{"d_model": 128, "n_head": 2, "vocab_size": 2241, "activation": "gelu", "norm_place": "pre", "norm_eps": 1e-05, "lr": 0.0051, "final_lr_fraction": 0.05, "doc_mask": true, "train_tokens": 101300000, "dataset": "wikipedia_en"}
Each number is 500 + 40 x the weight over its row's rms, rounded and kept within 0 to 999. Layers, rows and columns count from 0. Numbers have three digits each. The size before them is the row's rms in percent of the matrix's.

# layer 10 attention value, 128x128, rms 0.135, rows 49-127, columns 64-127
093:574481580561571517538486499513494469482559552493540457531577508402570437515407509515567535516534550489499473463536570504413445520496544519525526459471452473544473514513512559474548527419488593
091:504467545468513434543479499416484516466530507570487495468517458490504526489486530477457510495537554552494483500554492496422504509453534543516531498518517564529515519477424502518497438507448520
099:476433534426509541482470468513519488441483442445480485521473489489482533484520533505475529523514427523498498509566521606429518474546513519566504546487544531515561460570496525613543568497516513
092:568464564588508454482522489485443472473507485526486572493511542550492515469468530496505556472536499489542461415491602506487557530550477505500517476422515509534451554516510578446473548516517498
078:509542537436543511542504543552470535524497484474494497508532456560473494553440540426464430502465389599490462541464443484460466478507502531501509550514593465426567445553463535501513516522472463
090:547496409514520527429471455545492555468493569452538515482527485503519513479510555518513542500467567490521507463436515499516476509595517497509508504455469443482530547468478499499453482489437444
088:491497480550494519553491540500476537530517493532492592497478473518546498555454517534523481514505445536537465525601507446530508487431482520520465473502424493474509442457562502482567494496521474
109:498497468496444560482465559553515530519438458443517535513486446518560501567370583458429498476511423510473519437536494529473533506526516432472442484535509475494515418472489509541490587538485438
086:469429550410525454555456507464528456489517492540527547508469482499516458483513522457524627449461597474474440613541459483522485486547470521458447543431483527455456449561514446475507530453499447
101:516477476551528522500524568490521518533463488437474458572480580506497439479490478514490520496484511526469443539571542478496500500467543504491478532574549436545486530534530434519452533517519419
103:480467509511516548467493465475457494457503517471539515517526483549546466499495573455524536460480503538477465545519589529443530449485493545537550474513478489574516530551466461556513538517467507
104:520489513547551448576520564486573528513495490475553514571442511546565439512495481445471487551443439515450557506518486453497458537507507480478482522564524451534542464477472523549500431521466458
087:536467478521526509495430466516506497493497496419479488462474442535488543492411470521512514490563458535480476475439490527402527454525538422574501455447516530484547550398454541435485588503482530
091:544455572430440468468466527438515447467495446513400557432549442511469531555478572434444507521500493475486473537561515462572467544487472460459507512467528548479485580542472485498506435541454418
089:491507524529467486539512482543530561439552485463439469451472516523495401509482492493555503559491469568543507505500541534476465561492415425490434517592477558521566548475530478488507422555514565
099:468441507498495471530557464539474515564404519461402625483467449478544528556561433519407503563545500527463499469480537439490508517502521532431478489463454423518511449504551520481558495454575450
097:497483580461521488522518557449537477464482501444562487494507468489481515537558506436491542427454488493404460471518450437554460583476483531485543557503513509496453424546559503563474520516501517
120:560474501550470565573534492511484521482484510528541605525461546524519475438412434494563545461507490526449496500584482498526501499475542509483540509552536487489514580522517479518480550459509495
105:482567435508500448514489504413485477555515504491489520502489571510552493464528475572485462430424543499566506506454485512508545489505500517544526496540550528513504491477519533526481529523522490
114:445426481461485535465502507563534467510461479470429505513575472526497497513562513588447502574512502486501531467524523411453537517487530479495514575502505493525485447491550448465459457504525459
110:481488535515498531536455495512519452494546617511547486534597523485550475505551479425511536516447496463520570466485389564467482435550499447495461458506511508546508534492456500543473508446483466
095:513513541457553549492496533501449502490458492509574537478538458494534541506531512494468508546549518481471490419433475437533472502486563524458539536484534515497439435557477457484529522543529533
098:510515486471497474449473542522524394482452516480550494493512476521545498493423456468405439588573489414516455416561448447498504526426555481473526497511563547516479434550474465499454463539499407
111:521543466511493460558494461449436499481517535562461533526482402546501477498536530463479517449517589483461522484481486450491482514559511496443487469502551518509437477520585496525460527452545535
110:547516444543498536492459543527543529523495499551492472529493488457482485431430517493554592486550497479520491428487410556541449489508564461501534497506481496508530489516485527431444423483493476
112:537484494461507503473525488571507562477473512547500536430567483575491463504522455453461535533559537470444550561513498452529448491479529456487493460476489501455484557521457430492465508483475490
116:461504435488487522492514512443564472464491550496571443552508489483490528460429555532495488495533538441548426509549498470428564529492487478494459465528529543512555503571509491525513498473500478
106:587506445499502429445481530453484516575443467506517500492511488550504569468459505508514444485474502492426452475511533513493497418473503513454489466421456473460472527501517504506526430483498439
106:497554453544499538572469510480528470480535545482447469470576518393535458500525521495493439416554566461500473535497516538514489534501463394476549490519539518507453529517466510492476537497510493
112:432514512598524552527468491532475534452449455545455533453423503459421457486519498417513485477543479515511482497557497581553439539537549481443445491490505537477539552547456495519475549514531502
088:461476463517478495413473433478548503502445495516497431469551484428464519534572500467519531499572558475527434527516586506522563504525540519524481433543541465536523451490486477498504475518512567
109:501493423492523552503447472477460505505366500511506504550498497460498469515453465616534527525530541512462514447499610548514520503459562455454538392463541522516567543509547561494459435543522516
109:459472416447500508535448502434532501445462553476494518454393420520496437449502503512507469427514520503452557532584529488506535528470437503438497528482458542538465487509528492502385510447496485
104:545545533491503438490568547551591428508500496540499552462519471554425487528579508453497573551517538502500526537509530523537479512508534465492504494581587477572488539505547497509470496521469495
098:538547604511496550437470506518486484408534514525492552504505527519452474489560555506553428532448485484477496494514599437467531556444477474474513473563484537437489551466562516471457480545502501
109:522562487473503536485558470445510485539458455451523428433524587505514595497551479479452412476530518555522495463423527499479487481539540586559503471487530446461534485499509551481491468557521454
119:405583453519490468546442574545458553507533450498491508572441480478523479494451477458408521517462414535532492490444458454469551492505468445453503532551516570453528483537505460513472480551489509
114:557579490510474553472543520540512535494529510408458562512554469436507546541503477450472480476452465532520441545476480493485476554516511500480455525472529520458532544459527485483564494500559556
098:473480498526506532474531501513461498445544425458483498524545473509509476538492507514450411596418445466539503539510536480575483556496458400461500461520517510490455516457469493526498514521451576
104:511557497501554526523527470492411519466525459493539524507504504474472509526459450488503486520506463532530552511491545477510520587483521483578475559557558486477499479479535490470506536556504529
113:472474468472516584485504387546543460525571526486493431466503422486505516523510508469528432471475544498474553504528545480517543474543463545491423472547529422560444532480560496526507465528506601
107:453503505512571537476486479515422563482431522513493478513479420458459510441541479501560471451458491510432520465449583461499411508488538605487518515535488435458513546531558502513516456547540533
109:560557575485489554516524620525494477426550482410556444499460511481517539534568540401477459497540477571511535482446469511511498474533458494502503460507499467487578497490551513519508481550490510
100:565447551522529438430467527470459536493510488497460524521535481454478508483508522579554535483461512440465459504529530537546499545496525516506514531424363485411462520517461528407495468465449510
094:464500520422544520483449529425466451521526471464588499480505507454472530491446522566517517442472442476484514475436506540566513500464441514483477555471535455498528555499531509531578565501454535
103:574498492559489448545483432480514531600540495509524536553405419492526482497489527513491487509453550528449491483496508543412448474515563499450447497488498522466505514490536553439458490451544495
103:464490464502523469508533437468578486577486513469521450526450450519460507564486558506453502544502516506477500504544499530465487488484481495496417483493455459522541465459572550469470463456541459
106:478474515516483512492462498569489567496495471515456461536462500425490455514465462553462434535505480532489519538444499520483420498468573539496532441487502491472588486471449503517506500537452496
122:599505504451427524465423494478460542503554490495468497481460545492573501522501551506562488473505501541491517537423462512488476427513472545523569472446529507552487510442552544457510500434550528
105:517421508388507491475447542510543499526537503510580542491512444533519499428494528487503603484435526460478523521487452544445539478534480546480443565447459537529485500596475468491465514478466534
105:455480502462479529505547391476557499465513516500457495489493568536485461486528496539498505496418528534518461398523485427497581516536437491540492499487502533467491485480560493481445432533431497
106:517498559538491496484483488489491568476516439539417434501495486472397515481518521451496524450462424496395512516543469502521436473524525548446501531521524522473502501469485515555444452526541528
102:478502460463473417497492560544650540545502447492542549448423449501489450489487550562454541531531472545476506505452571518467497432430524460462442524552542519547495486432512496481481503480461502
102:438519458493513567439452528506546508525501575482556514482530559529590571489501513526537427460486484500459484487484492467529511504491514524501539510526509522528428467455564536487459450506527472
101:419485523453479492584523453566543521469548537493497541509491483524531483490510472491447447498496459558492593515417528432373474483421488567511554527513493457444539523472552498446506517470465449
100:515463502470493548502516450547552539510535446488414528462585540540490507469548493524507400539507508527484564494561415505539452520508447484516513546504481506473474490406469460460480504529533513
120:514457563506509559448603512563516493453482561558426512507467535577502489467480521526558497527452471491554534492513470477522499486529482503524467472449417511527488529533498548490488458458485421
102:562559473470568500551530509464435436525488503466488517449473476518546466460488500484446566559514514424561515458493477554527466524501509431558541538506515492514503508517493477461477547515523445
100:487499452516491472570488518504492511447528494474511474568569487588494478526529502484507520557530502609516594516504465424413480450498509455450516510508485543502484483510456504499427460500492502
109:471451525497457477466493589485464545467465426465449524537529551485439493547469464525493474519597531491483435505455460455470475612491555477550511481461458519429545468513540553464462520456558466
113:545518475508490417464481516490508463503433497522512480546529486504466550534508442439521484587483455529545475509567520509450518463503498457481468471479542536599500466530400485548524479510530472
122:470469547567466465514400523518517510455523509533526456536485493456472472500506532427550469528464485512503458536503480558469508485436509575491549436582514531514537476469501518485462444545527498
111:522513489521511501506539489475531495515476514501430506478550494487423502485469500511502411472549532461433468537516474493521437565461479480445553490457428505490489574473465557469524516448536463
093:502442535505496366501493493529487547490495505533530560488514509546463507507573489506519585545558486561492594568461521539522445426460517569460526453499433422490549567466447522466561492462448540
097:473585441532506536529520533500505500556507459477494497553549535514522502536504423501424490495397472516539403452526503512506627517557478495459520509456571584522498481550461480546482458534537510
118:497506553528572518493501483401465585508479482512578510522481507503506523505497505499481493543498387578435478495502480494499441505533490485499454534445544519464524415478497520532523559454508436
101:543479532524544518545525519457494525559494521475512547482435451462526477533532512483487536512484577417479459458438522460577474579541511504509544458508491455508504493592586570511502544505515506
104:583539455508508505450455468442464495533439524461544530493534440483541517516517538486482468506504563471501464505511584523456558525491518518467470436498438519458528467457500516518530476528550526
108:444518516524477498538512503493472481474541588471462533480518520510520488589438448458501512467524480513462472518460471476537538541529498549485506532463509492502409506443535536484501501420438495
089:480469566470495477531547512576566467504526580531503590500512548546485529451470498483614550516527530567512490505495506577436514489493480499577453511546512422499490536545543499450500510548437467
108:433451505511468520553510484495493560491531507522444471537519510414462572520481466469516529424509458505550521579515512603505583536545508505525493451502504475502558470501479510489483522471490536
102:493461504426512545541480434471483468518470528487516482501555512518530538476530514495466546504490478504527547513492482472450485470465498528485560417499548442461575501575477497532500503536506455
097:508527503479578523500561579554545486529465480457529517478451462465538493478503577556437483534513513557482496459528526503555528471486449501421461493532461442538485509538500536497514459524456500
107:439563482502500479528483501521520497516465521560502577482451529496479547503493509469529518483574471557502505464489549524515570474528474455449509447511500507539549613468562556487531515467499505
100:531512457540508557520502542519425536475447536472497572567522461551534473471501478466507431586480541515500497493542462515457467537548503456463455418528492523478539492492487453543506505479563475
108:518462451517488548463500564527510523528494502495527494486593437541508543479550540505562479523493556479536455521496482476516526513517526491520556481546487494562484446464503436508549504515552539
096:507460585553474439437465500467532479516543458490482538494506607525528543514507549474497453524456437446553476525521477567507494518489506493509519450507445545465533515461484583516508531511523490
113:444525470502483554464553541486537575541450538522459505533535562560447439521490478560511582490452512543375448547440508461461526467536509422473478516498454510458476531515548516528415469485476477
091:546465574531476507479540488491474510440509496503536581536605564488525506535595520556512507509445503565571575530482533473498464542460543545498546503506515529524530478427485540478540537482485527